Weights of a small GPT-style language model, trained from scratch on English Wikipedia.
Size: 15 layers, width 384, MLP 1536 tanh GELU, vocabulary 29228, 38.1M parameters.
Architecture: LayerNorm before each block, attention and MLP in parallel.
Each number is 128 + 32 x the weight over its row's rms, rounded and kept within 0 to 255. Layers, rows and columns count from 0. Numbers have three digits each. The size before them is the row's rms in percent of the matrix's.

# layer 5 attention value, 384x384, rms 0.0161, rows 145-251, columns 0-63
118:204076117087149125118085087117150111142133120130128171133130136120099116107093110116106098154084106125143128186094067131086135134154105102139121126125155130157179158110092125168103155111157209
092:121183217104136158157089131099118149114131168152115196149124089166138139134158134127190121148173149191148122134122203116218119088148129202084127111144110085146126134135171089084173145169105127
115:096147117149042117151212103074121109110169128159131158126096114140131121112097154092096099123104136157168133129168108090139188209166148179137075160108154128118138104091151118152135111120133128
074:162165132123139112090131137112137161152135077074128140155113138205120149130122101094104124155129053146113209161132142128144129118123101121117207123120151084129161120119126143068120123119115119
092:146100146118109154122082102159120109097120126137128120144098117016107117127074143149113132124132126108115085132109143174051147132162059115122137130087133156088106146164146133147101150152117089
081:070157128122143166121122126165126151137142102081119124093085121187148150119141087099137040135104157135146108072088113120142131159132171210176153131130128110125183113150110123124136104123144204
121:129163088122146166153159132182092075092131114133142129109081141108102136124110152110160091126125117191154026112033004127083116167120079137110150095110156132085074134124116124127121105139137198
070:102115132147087151153165133209121085077160099142153141135120111170068125125073125118131165146123076101084132106093146106135208190133104106113132107099234088143128158144111147137126089099097076
112:130117163086156137155100117083101164155155107132103141094120142164189156164130133143141116097164103163153173132123140121200109124116151167140140173129082107152166156123151125112110147138155160
076:109046175084104110115086095092191096122117193094125144161101104179099146155107113113125155094118123110137127167181091121086115146115116188139086134095122147173128164148117139159096127118125191
114:056083112134126112150128103097121172124149149152120092114170142170118120123112130152145207124094128103100255138188165142131104116140111104133143148117134133125159092133096137141125169078111035
111:095136122159112148137194150212130153088170104132152100146142145158105095145119160150200027116081104096132141107090056143142101153124148116133132152122160109116125126128101238182162102111161105
075:092093160148117106106173160046122146124167135099163126055102120181103099125155136146118103084100107133134146130177140108192130103137144084133145176092077125109159122121169132121087166120099161
070:133089127102087177166098094093159189161167156110121192121139101231143173187149150122155163129136116169176159127136122133081177155140140147152134145119088121110118124121111115152095109095082144
110:144107103170092090134154117168130109079157108119133077120116151101117144157057142126127098157133115110109103140116095086130149158142069090134148074116255143111125114129093122138117093076134163
072:145147139139071102051167169180112061156082115178114105139121160076190095121092149101146139170120149085146137112132115086068174160159146090134131112099233130115146109152140118204121078044122213
071:159133115209073113123155145116135105132164077108106166152084136122149131142119156127160129091135114126137067158118068151126097102140121117151057134100110145045077105110121096122162100133148179
080:156139068132161078064123136148117101134133163152153125116131138072088131116169132166133148115088137035086131128117137119105080065149074066152120142138138083142150152127103097148108128121129128
100:154106110122121065097171115156157125113152143131130139088151158056114145084091153115143108131087123116131083171125056138078167176157130089200116115140171165106155134110136131152121146100116183
071:137154157109150127176108139173121156156096107126109134143170169123189130128150107138135141091191108134135124119104223123172090138119127108111163113108101125181124133133139152125170087161095116
067:069057129149088126098125122106125162124148126092119185070108122184090132122190122097124143135141184107179168161207124111113139168156083108133078142129180114163169186105098165103091100093172172
126:139137137102169127106089142135141162144115080101105102134140139124160131155156129169151113155128109120075130126084136199097072086123119127117205103163135101149132164155130152138145157154141142
102:106089126066114103148118145094154136135140138104137168160147144165165119119166118173090127142089153099152219100162208131128094125085205141091129125124082092197168145134128140130140163131124000
103:152130106152057128145145107158149122122178129174119125140116129093111154105115132077119111118101094148181104135135118098131209163137154158167065128106165171125145059093113086134109095077167134
105:127128139175059076147161073116091132111180152176147141135127122170106111161121150097132101137087123127189095134184124084133237129122142181144055121079164124146118110093147126161152092121111129
078:085089117125055101151118089110112144137165094220123111169098119130109122122128125092109132123140157160135114153139185112114216166148133134160100205118173158143189135140147105143127098142127133
064:078134127169049182148142121118156174113101152166111143087152127177097161139133158087125162085078127123142171121137079094143144152116155152134079148205156177159122100108146154144134096101175099
071:084169100097125122125182106070126170177113088131114098133158114191100188136122124074128108151079119117161167113126106149139113125071123217084115108174107126089140093194161157118125135113124215
106:100174076195085139122148158154079132110134139133152053113133165087120122165089114120149194153133119112084074106138121110167161158161125092144160099119177139131070131162153114110141128091107043
096:173120103110149126143093120134091158147121111117105130147141136089149108126168163170092147125134139103082075121112124152126062069117095127082217135103075075141140163203151122110114138162157177
083:138110150161071111126178070107112097120126174171168112121148100128128160159116164064105076151107136178154107091142143116142155186112140135198108122108117151111108133125113079103147109079155120
079:081072140153198067085150100068078134125115132119066116159161140106183155181202082159138174118118201131118145136101219138189058101130164110077082123171055089137107106123141133118121130167090108
119:135106146072118141129042115027141197149107154122093174119113146203151114133171137132129191093139123130178189147165220136142106138091175142131136149122095106158168131133137125109148161185146111
122:147059125102112100113062112101200134137100113125131115139129147122144150132149122167046180106143103052141194126216191121115103131135115064128135120122116143172216141114121122155112136115098104
096:073126100156089088170190139134132112112130116176121129119118110149098095109095167096112097163127119149175152137136088126121176180125134155139085167106177153099093094120104085159100127090130111
126:104112154117113121107107117098118109121122120098110168164097117207184119126184137103108168131147135159130207106156255116134149115119135111123108120114023134143175135112158105142132126163123020
121:135096131146122061125102129121140101125108153133140145148183143130151138149094148141090255142120158040112178134173177134087170127153130076126113110102116149108137120127122072145114141090100023
072:085149109131148123135144125154126069157104078096068125152121105114096141139085118127091094117134074101122182143164142129129133172145173141106079084134141131151152158134101138168168096103128072
073:063122098112145132096155086133166167130065116136119090128171071155147138142145081145143130134088098132135183102140088146119097115105132174124155129117163076147165083167097194163078125073108146
074:112135160125094071131127115110155060089116163178141092164139145114173162106121072129091203130172156111083162112137166099141105093096102059127106126116116125139159143132122089117107132111116068
116:169046131163142097119123134105106097125119204141141137114128144056093147144110128146079166141141169052129078145153158144065116135147126061151097098108132127112121129114135104164150136112129138
088:189121108156105107133122118096085019109133212214139106114119160088114140160131126131160198138148168115110053101180127146091138137150078114139136140139128115105077122161129117139149095137142070
080:177039106138153080170096102044138123133107188143115135172116087088100121120133142144143198095162204142115147145158130171098111110106115082091128101132110145113130089119106131123143138149101146
114:136138114104211128085084143151104122144108154125138130138146164105144095147155131134096176127164126089121099111092126155163009061131122099119169101174112130110123135143144153121149144154136122
080:130142123171117114148086065061141164168102134136128144120143070200098130165159125111102126146110127140118208136116176114136148146151091137125163118128145109210180149141149116120107154137166091
093:163152153163170140182120168183085083177135150144118122112116128113062105112145124062169080114132116175148120131088141131105143141154137094168145134129128179141088145123128157136128068101162166
100:143127195101122201145151120087099172070164114168107148173168111187132133143127117121147122108126192220158110136095135143124107068153131210115154142160092132116129152112100175111169121214139133
099:137096072127102130129133125142187114087096138178162127127132109088115179136128135124073220099143146096093083140142133134123124132141107104115119119096172138110146125095113077161118109141056114
132:136089167127118077105116130089156134129103084134138104139140111105145125159125110120088255139098117057132165125182200093114129137101121083141127126132136158131130135134148127140128135083074039
082:128149100142129147149177158137090045147123126184110039129118162117070090125109111118138114149160110147107105138166045156127118148153094116169133139077200185124128162144091132115119108130154189
113:182091140088136097084107102009128142142126171103101129136119149106156130126170133145090191096135125127134140177196184134116146138114170106147116110135055126173150155133147097120097120152095188
076:128163051102120160160134131169135147137148098085147163103105137224144156147127083090111083193092016123135140126119168088101171093123134153130158107133140146120183155098117123135163114162123127
109:136151133097204145116080144136100164135106084075102108091136154141140150147167121175127128115136118111059174106127142121168089056120149142074218119174093088122125149185133150110177127170128090
100:086140103199123140111222086100128135121137080094101121117095125141082137098145147129116066106141122165158087134123071120149126172136106118120130152112131130101140135094121128043133145086079255
133:112194113154146159137169184230091086121154122133152068118114148056109137115064134154140071133132134151138027098052043149169134115169145138115130127124187145103061144133109124102181084130121139
117:121056174154111075072080108065104176134135153102152154136138130142149116089166100165104171132133170106116155126211212126137121129097143004143104121122079143124166149119139059138103152113127107
070:102185089149126152196116151195124134135085129135113169170154082121147070143127119132052103139149127146140168117139132137114148133144144141162164116104091140044112199127145139123176071102141111
069:166141126069101126076078177182113096103087076124136107097158140123125110097159059174103085169127062116160113126108130103184137088129117121098121150151096110115149121117097187159125156153134113
096:134137136165148140139162144168109067132108134164127110124134158057075127128098142080154089114165166124128059096093107171136097116142152107072135133091139104072059098120114080146125115134096156
095:065138145157156151184152118134123197149142203126079111132150134142179151121136139100135150095218145124135128123153120111133115131136130179104136196139200099081125082137108123078150111128101214
076:128158147110145123144096140142152156190043132071137107145137106185186178113230120086143062121137122201083130099086115101192137074136148079076182102119083100162174180106107112101131150194083135
095:199143113110149161148084123129138128123085142132133141127113138102194132128200126187118152126177129108099145118089184129141039061068121089085157092154087130135113168173115150141136146160118098
074:160097118105117157121095167145146173103145144088097166119168145135204142142132143182204129104125116146119072121102112162118053111150143140137188148147096085154110149142138135075167138148118143
080:152077094115164121144157135074109139146132178170152080133140107116078142146144148092157096057111135159122117120164114188112103180161118117162094157113194112109119100097167088145137103104142243
120:059144058135085143126164179234103123128116094122116073108132195109160120133112132149175047147130043131107175089068095105166143121140133135118177145141166117112097121125115141074162105139164141
111:119126137122115072118110156124137120162076136130119106144138151108151116159121139132052210123157067066105213119152255111129148114125142071125128114120126198111115143134162083132159134115158069
108:171082125075198138073063132130148118122079139058108102140094162101163128117154124139104126151112131102081100124079167157085086064139123072083199077177108124123126126158170167101095127135121147
074:116135106146151131127120111091152119137149105166183145174142086076065135122120140063121105097111119117127099121159064138089199123139105159126117125199166137082134131095090097160090137109149225
103:148190143120118141126129085149125143119115134121127134133109114126173119119145138112110164156153151134161109123106126131154165142118181137138140104106131138116112153148153122099138101137170077
113:132081140138103109062105111123144103133109201145170139108134174121069120138165112144092149115117187088132117136207207200106152127131151052148089069108117167106151126146174094156132164082093133
068:181079143112137104148021158066155135149140113096078145137149140138130138113138104097162188146158078120099149149128150152132106128126130152108110119120079112159163183151091188159157168171151100
085:119181149144121138155125155175096123100143157124139092134087120125112147163120138150162125107132133183120086112102144112160147119128156106127117106125117162076070145152106100105162177125135049
099:187151167119174154130112134137164147133135091116100093119128151102162139149103112166165156145144129098114140138105177127126059080135108130074163089162101051133136184148123136126128119166102102
114:145120128110171130139134193111111098110126147170117097117184137132135128132131107162073213125141164077095153103126223115071146115117127040134082088098093137144119110135098089157094135120100000
079:163145162110120084188124131142145089088145133177153163111122154159074118118113162098153089121110111107125092125091112128110120163158148126160106170162149112089138123131077109111129106121134234
097:143134144089123177143097169120137136194145134145164145099127143198188147132143153167183088087140128161142159128084169150146095126115124139109134196125110127167093123134140171159170135150148130
089:173107186160151132098094130134101196175115194096120190095130114145189116126171134067110114125147162123139097115082165097106122108104159114119154175144102135103178168122142123087161165123117114
097:124110131103130164135093078036134208154121096119099162155108123189190165112131123127137124138134145167173162122149168099137079119095122197074137107162092104171143124102082179149125152140173123
122:131185202046124207153085143111113155118131108101124182136116084223168129129132126128134156126134137201135163129099201099146146075123168192109147113126078079147119156145123150110158117158145036
069:095200068130049149170133159100104138138085116067169082152151096124102142125123117148135105147111127113110200097133109083173152199106087094111133112105132141139164132098142136116120103075158123
093:151149137090179163097083135124170144094098126104127104106158143169150147152142114145142130115164162106027109150061150164125072087124108120073190089119131084149092156209110169118125167180139138
066:208122137086095094150126123131120135101144152152159128127099159123110151151158211194151176112180090133132099161179120165130106134160131176127143176147121090144113130090077072126148147168134119
122:191052133102114102120068080068148141126118143135125137120162117176185134105170133136087171098145114134128202176169167119095143123097141106133073117154082158158194152125116130147112138150142121
083:104139072121088127110154134215191082149136115068194120140095128139159131097147122172159133183112039120084077108060073101104137120138141160094137158144098114117105136111109151136145136066128131
105:171181111130112153120140151125128094067114207161158130107132125142124105169146142131130121103153184178144062101131107184143104111152101108160128111059151115091126147158142097119167126159145142
084:123138147150062153152125098128106126114154139183134169118109099179093075111116131113139062114090101223188132129133118129102168140126135186176090132128179149143173122087115105149140147128146158
094:195102147144142202142118163134102113105160084130125134109121121099112139132124151126148118124145124142126055136147097136116159122121139177110115093143161126093089124113067135178125110160175152
122:221076108150091120103127114148137096076136105138121089121127152072118128120097123142094109120089095120112075124090094099048142130132126122138112093104174186138144117127119104136096140127136168
136:120060119123131068125125118113182124086145068123147134143139115114128133118134112120069161141099123044114215165160164143115127127110154071139119096130104141153181144124113108151105135104104065
119:220088132097114116131102100095191101121122096149124132145145123121133113111159143111143129126116131078120149189123126132104168105117091055188089145159132166142199142136067152153096149122120124
120:121094123124127085103130111100157118133097148098125124140171135123119105154136106157072155123134176036130255140227230148109143125126146031155106121110107146149158148106130109122122130069128094
081:093166118144091123138165106141111124131113134135191100097117132172159164141103153099141072125168096151175122111121158105166199202112155155159055135089136099133156155136154141142161146097105133
116:142153101173122106169199153188095122143146140154133117095123126104096151126055104122132083110117135138119026124046023119110120129158103175109149152145182130084073143104101147129158087078134209
095:118138160099165135120105146163104148120158167121141156129131149137139110125158156157128173141161151149148106091151201119140128094102144123152151128089094167128089135144161114096195119146149073
071:113142214138043126132163157106121138121162122159148108114116152177115083160084143058102079115149114146193186096162203137158143164130120145169093102146147117119126103114122128121144177182093127
079:114086080098123119108074133124147183141085140085133100165150141127115096141171095175109201164170147114124160137130176165118071084164100046085156095127079107187178121110175133100116133158127098
082:056145167166133141179159120101092114127152100131152106110139072108119107102147148126099120140146114153120158098180131107143162173168104150143098142108142106117127083108108157106133077101115111
079:175166119153162149059115113108113154161067121106107140130136202110209145128217119158136145156158151103043109127080151159193119042154084111116155139119078125137190132154140134114098178113162087
109:108107150139166170122133139118084114158138124152127141120160133120130148145114115134190056141105148136129042090031102112144125124130122125109169144135131120130084072138139200100129111178156145
092:032086118121148122097136163144112157131126118134108069134188146080071105101095110141186121127122124125097180097153148121132111138112130118124108116110144113134144105138145139071171111099128165
081:130160157164067140164159162131144144104148091182130177140125105223146128109095132094114133126154117123184159092133093140140204179137160178184112138129110119126133119116107129120131150148134139
077:096142087152099128192186093140126123150138119150128140136101130094118123096141137111138063186131094107130075148057085122100220193107142151102103123123132156113090122117118185161107103115136127
103:120154101073197201091085156139132147160125111087111129111121140143140149119149129139136154122191119122064119103118136149142040098128131127074224128192094109152110136119096160132149158180121149
073:139148131133143141051093131156114133093105195100158107105184131107134158171125111159161109114183161127096123122067114120168072079149104094111131160136137129130124146193128100095147124113157044
134:172139063129117090141181125178091094109149151137164116134122140037117143161112144115133078112117129100114060157085024137071134168153086103155124132110205133080064132132083113143106126113094185
113:141149060171108086123166145189154090138149110130163116100114152095125138136109145099111115131086080087124144141083020117119110156150127105143128155131203122117077161119095139130138114068100116
099:125121099128150144124084152154164129150086080133082109136120148150165144117183100178128120143148085114076132141079139152150024095101093103068184125144098101125123151177160134139125166156108160
# layer 5 attention output (transposed), 384x384, rms 0.0284, rows 145-251, columns 0-63
096:118135140145131128146101178139141164120138132148114147152098125132074109122148142137074149149117106110138159124150117130145136175096077109141108133168101143083103152061080122153106091038172120
083:137108118124109114124141098126098173142090108116126086104134152152129135103104091140135106098113128133088132103101127125118157139170163151142188117108118109186135123197164110102121158173111150
082:113126133134048087170153123128128109114147134143120144147139120126117119117100149096119134129110125149158128120151121086124221218120123120143081139087162157127125133090116107140106111089129128
063:128135114140241172077105133129111128133097134119153111104121144132133138136156107175129106109160137121085118151095130137138027055139125125123172141159118104126117125174144151119152137151129106
074:129155123110118105182132145108180117120177118121118156137128120123096096126153113112098103162101108130202125113166128130126154180080121107152088141160107136126155153041081133152090119047148145
063:139092110136067097164130112089117124138099168178157114127161123137131153145088163126118148103125133127136104134129103093101203138142159124135098131076169148128108120115150097131134130139151112
105:144098135119106088137118146040156205158127128131122148111147157121138147134118127140103124153116071125192158153134101132131142127096148113170134143164126156109142121051138133139109129059155145
058:102118112115129112133166111105157119107142136136146123136147116119136132103117146116108095131140155177136098125121128090090170105098124134149113135071146150131130116069117125124103101114135139
091:125134122168126114087119141160121150137066109136128116122143160128124117135109075136151129074107171116110128085130137093123149127147149129120148083093146098155146120231156082114178122152093104
062:119157142146047108145147166151141091114153127134120149187101125111090098130100146103137119133097113123172157128171132094129223252121105110168079149135149163112128136084093097137130115073124119
108:085159133131167172076143097165129000071164118074131134103125116112161145155161144144156097128168162198096091136165164121135114101150138143113110120084145155187113136187130158131133118162103110
113:114085118100165128081105115051098152144079159174158109093173158130187178134120164176096161089175135139115125156134145119114124026160150134116147119103166123128141096135151120105101137133180116
048:126156118144139113151032147174092139142089126102106157139096192143119100142115144154154166133135108096126152128140122157162091142133116108082144147154151115096083133175172131132166145150135110
060:120129131142060080151168121158125098106145126137111144173131138116103091117108113104131112127093135135154135114153116095124220220135111105152078129099150128133139145119104100126125117102124138
092:102124112114153123140133141100160129131120150139145125144101107118126125079132153128110091135142123165161122160106125134100091111061101115143138155150123148116107154067121137147115106081133121
062:125137130115091108188144106101152123121178138139130137150130108131119117114130157089107126151121151142182109120160134101109167162099111107131078149109139142127125126063120129136114112071135128
055:137117118119167110132110173088135175182096136130138127094124146119107124120135096129114127144144074136153153157109125141133094127107138112125159155213098138122147127087158129134125142087153135
062:126129145118203163126092155129126144135120123120115122131111142140123157138154128151122154147144123117113135145109151152141043086105108123090152122173082106119115139125128136117118115134135126
073:119128136122052099193130141122132108125165136136098126153126120133118131129123186110116145149107120121178139144154130118128158186087107120115087147110131150105121139042090127143111089079134125
062:146129124122209166093115093112139144120102112114156127087142121118147134131158088153136125125143128116098126129121118150122066056154165134141155102159092101131151123192149189117125171179111128
055:129128122142069109181138153137135098130146167144135131168112114125100137120089130094121121123117120128139122149127093108123214236109119135140090129117161132108070126108115090152135087076135129
081:141125119132209159096095138129123156154090122124143110103120143137136147132149104162133139126143123113101132135098132163146039061130127125113175108182097085124141126169138139112145146163135116
083:114148145133169179088151090183100120067126103116122127095157125144122151156156121128140122111137140155042129117129159123167121099179135162125141101070136116143128113209114152108120135189119118
079:114123132127037084168157105116143097104156138131120155157144119133115121121103151096129128139110121157167134118167120105119212200117121127144080145091159167113126147073110122153091112093122130
076:111125136125044101154162128133136096108153131134124141151135120121109115126121131088135120124108124157150137122154117090126223222134129127156081129081154158131121133095106114143117118090116134
068:115126138133060094142156116138130105105161133134117142149134132126113110125113130091132127134109129135153129114152123099117212207131123121149083129093166150129116114097118111138125103085113135
061:121113132141069093153152115129122086117135144156137134147144116124122120128102144097121138125122153140133113123146108092120226172148142127127092122078159153119113113105141078135137112110128116
049:131096132162038129122088124161103050133113165128143147127128106129152130149077208177169165107162121126148118163158096143112155154133120089109112134098175152143090149121193084125154119176069102
099:124130136099144130117162074073148123140162102124128109103136083090209163116139142116142098178122160155140081131087159166096067032102151145135138135092130105183163094123115166135069134170103157
072:144130127123207168119097135126135161161088125120138102099127128139150163133137128164123139131143121118110134145109134171139038042107130125119174116172110095122132132149134147119135146159129112
069:118127123130050098156172117119127098118151134140133141147127119121130122114088154090133126128122127149154120121149100097116229171140138140130099145073166154123117123095122119133115106117123136
069:143140138115157191107110141155117124138117129102153130094110138148140133154150130148160113127138106115079139144118137165147055093143129151132162111147116120111140141202142143124152156176120129
092:120170154166106133114139142210108107111119101126113132148110141107102080138111091123167137103086143096104152106129126106154161179183124132126123105116140101149123129199123117136150142141093116
129:106203152167150172112139144181142076115175113096137146177066103123088072121129123108131128149109171153113148117136142140149124144102051122131105137138162138125100155136081145132180091143109094
076:121119127125033093151149120117135097102165150141129142142135129131117128130104153096115115137120119155164114125145119095118219200122126130136083139087159172130116135073112096145119106089135138
100:128144123132166123132138138203105119122118117133125117118118131111119091123118121128136096110107164114099103103123125133128124117158108121127160108108153089133123129220107144106153141175125135
123:082176127116180173151172139180151104127158092105129089124096076088123091108154131113133097149127184186124095136109149156124098110094065123125110123117136133170158153118052160151127099135108137
055:127124116111158105113171081119166068097164158133138118134161086101154140120138148094137107132145171169122072107122134080098153109110120158112102159068168159138134112095121138127127116116131117
055:097115136153086168154096136144106095111134161131148146165162113138146134135105179168189130125195150106088138194145118092111112127139114117104100129087139126095060183135121124171147136173097078
065:131140121114254163087104147148118155160138116097120104119102125135149124116146125144127114126140141120107115144112148168125010044121107117103178118174105087141131112175132176114155132161123126
090:129160141102118133194133142121167108122175131126114144142090091115112113106144138103122119178115097143178135129162114149138136169087096124140091145174110154089127160068086142156102122098130151
081:134147136113106146154145137102152147160167115097118148144079103128137167123139093105133128152103067145179152148133112144119108164088135136164081150200115151121186156051120158181040157086114173
068:107171163144098119117109153199123105085134131087130123132070153173127088136147130161176119185133078137135171131166126155166127196140129149123147140168110174142154177128155144169119167114092115
082:140144123116194162119107131123135152149098125110122113119124119136144137134147119163138128138147136117106134131114142170136030030126144129098169122154089087121137123161136140117132153176122135
066:116137127134125112128137157162116081082168137118110121167102117136113086122120124108137111109128138131121141142175124103109167208151091116161082106108116127115116159120083126149103118098082119
098:152089107086120097116137083078134166145117113106142145108128123130147125119099126127131154156125109073175072148158111179115129105097155108139145153157090109049122117091165108083122087094135157
090:132098129138106081092098166155118128169104142143149159132125160163083110143141087160117127093119091079109173116140112111143180176185168105136150113145119110132146137181193077121132166103126148
089:113152135123117127138121149095170106148182135084118162143081105113117094108123129105136087187118092135184143163135123152115108160070106107163119166194117159130112167072101145136112128077127162
136:087165105121149157118159114183162052101187118103131102145080065108096088111139152112123081144153194176099097106104168130121108125122096142104126159106147137184123138134073124110135098169122138
064:124128124134081081115156150082163143152134123132144146140130151112140137114107151121132130139133114127203112133147095100129188146077140112111095135155141143092117109069146093125137095033124126
131:131176137157105149177112139206138071146127124126115149167064100143088079114104118110161138139096144107132173102106109134135123198111086131122112139145145106108116155147115115154196121148067107
058:146114123152167109051154111116121137078129110137157130165136138125126075113146102128091092122140181191096102084126133086120147062137098111159141124093149129169089103139149134139125092142161133
079:132128123133203153086110128135111149153087123118128105102131136134131132139159097161135141109139145108085131123103153166137039057142123127117172105161110094140136130193149141111147148166126115
092:154099104126121125161116184114111133158127159165117120151136148120159151101115161157173148126134080089143124188084119120104111134085119092138129141167127149092064109085162118164150133104120102
125:164075117106109101128123085024150184147129140135134147104168124121160175111125123119104136138142094132171124140121115112113141111111187144150134132143104138132143113085141108109081135097151166
125:129203140133153159153153144188126076093174120086112113152047095124104075127120112101146112160096113142126135114122128144101129176162109164138117124157123120161115149131064146171143141145078126
051:139096109138059051143178151101125146142113143167160114102163161132109124105091118132144103146132111125159107145134084124128218173132117109132132123130145135104120140101162085131132118077146142
058:124124136129221144067109109092123184141104108125144112101150145138133137142155102148112141124147141134080130112105148138133043019146124137124175114157119114140133119165159121093145140150156127
088:141111128119078120178114126067147173158169145111135153114133114135148161129118121110123144199118081120202134157164092123123132151077148125147095144189107172112177153058136138138119120069131160
085:145113116134028092128155129144118082122094120108144085133144168104139158129096134138209129128117128114105125132127120124116159161136160136119140081115102129168112125187180095122178135174028120
063:141110108140199162104095112128094173130083124157143115089132132121127131135134118162112141104141148089065116131103150165118040051154128116140176124127117095139104113190139138108148156169143120
076:133131127134222162095097128130122159144104111116126113115123140121131118139155093158129132130136135113101132125110142158140029062141131128119171113174097085134140125176139161098141147160129129
065:126142114142206149105101132123126161167076108129131101110124131122124138129132101155130149115140141090111135131108135153134057061124128117107158125176090083124128101182156156119144156151121138
068:125151156134043122165101161144154101141158153103100154170084119120124138127115189115137176181132103088183143162167094130122159187069129108117084147162116151062099133080107135160114120075101117
109:153088105111144118102138069037110142131101157153129098147190133137188191098105119135151142107172139138126051154133122099106116068119162116109127107100133102150126106146172140142108145161127130
111:135183127119185128103169065150152076090178081099111099157097077108109088094141059068149081118124199191110057092132147114125109127125113150118118132107152063207154173157091154119130110178103136
076:140139131114194151119092129122130154152130123111126119115117132119145130132149126163125129134136137098116140140123142161133017068118114120113165129168098086122124136153127160117129136150118127
064:123121130138039093150150142119125089113148152129112155155131132140110119121101158105128133135120109144165129134142125103128206245111113121144083140106160188121116142058116098144120109083134114
094:129108136125105144156137117134119201157089104176121107121159118140156143141103140133137130111085139091102128129082138129109123049143152146110175130076135066158145082155105129106124128211131128
095:137160156103090137228112144133137105121193108098096145131081091118132120144112160109122142166104110118197162146175102175152129193119118154129095141163095134073125125073043154133092122123145145
057:126134125142222146071115141161126147151098117126140114101109147132118130131149076156123133110143140113084127127097146144161056079138113126128173125165105088125133121192135132110156127154131119
071:140112121117146112116172070088132210157104103112140100103177155117181165084123084128120115132118149144100103105079134138114082042135170141141179145098130083173157116174187153084110144201117189
076:131136125130206154095095150135129178157100109119126119123119150129117129131147089147130126115137126095104141133104136157148043088131125121125168123183091082133139127177135142108150149141121139
115:106172157081163168103148100105158119108198109056119143097120112096116110127120092067092078148105125201148123122148131168173120133125125184147107141140145154135160172117080146069118106116147198
069:123112139133052102169140132125129133119128130159115133156128125118120129128091142115113149129113126126167135109148125081137219198110118121136090144079160144131120136070114094150115093082149131
082:131133143149131116104117096171099163108096099127121104133122152130140140128128078151131179108121165099074100076154122097107155090170157119105122102084122071176140125206161098120105136163082135
086:147127124132019082201115122141109133078101116135110102144138137121109104137110124143152147138077117098095146103143131126137151179215151110140163079117082090175128110181128114118143149190088152
081:131123140158151143076113148185103124120092124119149136115122165155103104139148085162154118102138113112067157133120123133140128151186131116162146110140117118129117149216169112123157156139103108
091:127093111138134098095140134130123159124079125132150125106147183126121091125118060149124094087116122128098127111117120109132146134190144121164158111104119100161123129196173104075135160159124152
054:135111131121100097130188080128133087086146130136123128134169116118154147130138155098148128114138159163118098114141123096106174119144150137113102114050176153136123102118149122125137096123112105
074:137137134134215172109091140133123176159096111130141121113114139121136129121146106164122128119140140112112142133108139157145037061122120118131170117178106074139135119157132142108144146146126129
052:119152148137180158107128168153112186157098084125106101149111153111142129112131082162149145129112133104133146139092147124144033074100121115124168121184107080175147116156134161135137146148136136
130:084226147160148138122130142193149103103134101094152142177082134108054045128129105142118126132104177132090138080146127116138133142132066110136130121114155112148125175163092123157154112110090106
070:131109113126181139111161098063099179113119099157122110089159112131188184118134096125111110125155138193119113127093142129117083045132139132158152112099123110186128086130123179164077160165178125
111:151103150125058081151141171019155222193134115129126142152130189116145130093097130131119147168078061120182147145125104154142148141113160126141144141200093116093118115095161109109094137032119192
071:104122129126042087148152127127134118113157133137103156152136138120108102122110118088116126134101114135161138108160102088127237226148128123144084138095133153114119138093116113143102116084131137
082:145106126134084088151119168097161177155109146140137143148127152151068101134138096106091157136103071116200169122166091113122191227109122110174094139218079150111140178051150105137123130013156163
094:114130127113146113147099141077168132136155121117121144134123107140096120113149131105076126162138129128169141137147134126114118147088110110139112148166101138096120156062112147146103092066140128
143:086165124128172169119131140180131048101157153120140133115104085119101095136163162128117089128148141185132112127131157135128098123117064155121120149121155163108138144091076163131137105147167115
103:094150137144153130147100176155136143127146124150141148158062130127078069120131137128079125151114139134155151105132119126127133158112069117135126129146123139102095151090091110145129098059174123
129:102185135128138163154127141167138046110158144099120127162089077114126099129152158107150111146125146168141116136151132164130108143116061135123108145147140135118126145133074139158144107142116111
068:126112129125068102148176096118141098092157130139118149151139105111128101121109128082134110145112132149134122097149119097102213187141145132132086135070155153138128123094116131139117127104126133
099:135090116124106117136111145066131159138130146156134113093164119119129153134148146144114142136146093108178135153137123134120141134124151106136126129165096157112135091064146135140092132077156143
085:121131124118088135129170078130117134111123108106116119091162131111148133126128085109147103110119145139075113110102146141154130102201180153132153104088118081179147101199134135092112154219084160
062:126123124130075108148174115139134102121135124139130127146141115106128128116114144100148116111109144152131120113132114099126221165144130132146107129056159144139143105121125123134133109122115139
066:135138143128206170098108142141129139133123100098132116120106142124142146114146112147141130135141124114103117133094129160154035067117111142102177117186106087125133133169125153092141134152131124
069:116127126121050092143163113140133086096152141134127139141139125129122132119107143100132107130119141156145115122148127103108218203122138135146084126071162165135113142081125107142116112108112127
070:136128126119215162116100139142115149147103120119126103105126123135139133134146108157131134121138144113099134138109150160132028041129123124106184106163089097127134134174129156127135144167127117
114:122070124087076123128094116097110160069100147114123148107173162140153168140154137163135148097129062112104156159167124102146131118199201134141122091109108157116155135139161129118095145107131129
096:126116119109117151125147050113101110122117147120140112072180113123201229154118130125155136136186127135112091152119162146143117076159187170105146125114130147133131109163177124118112148181120137
067:105116128130071096143155120127124104114152133133122151150134127121101084123117106088130120120106138147147135114155126086110226220150128116159094129093147160141124124121133108138134123104117135
067:130117132124079107151149109126133114106147140150132134137149102125138129128096142091117132138126137143166127117150114106091193125125129125144079131060158155118135119064101129155099105103135116
078:139124125134208152093103127133117161146075127124145117109127142127136142131147112175138140118143144103092130130100135155140039027137131126112174114148115089131136129181156136107149150177129120
065:130134136120205152117105128129126167163102101110117107124106133118161154130148126153118147130132134101116133142109131160131033024120146125106174114166087084126141110159143145121123146171128125
093:121119133111107124178116131085163147151134126141107134132143119131135155111132152124107152163123106126179132136133122130118125115061127113108110152150097136121146127061111136153095115095149142
095:112131123138157119165134129109138122133134134157117098158129102100135127104132167117118139142138153129146085131103162094084099077063099117109135139110139127147129092074099125133124104109153125
074:136122120132221154091102136129111151143084128114137113103122140138141136134151112167132126123149136116091136132104143158132031042135122127109192110173109099122128127170150139115148145156128120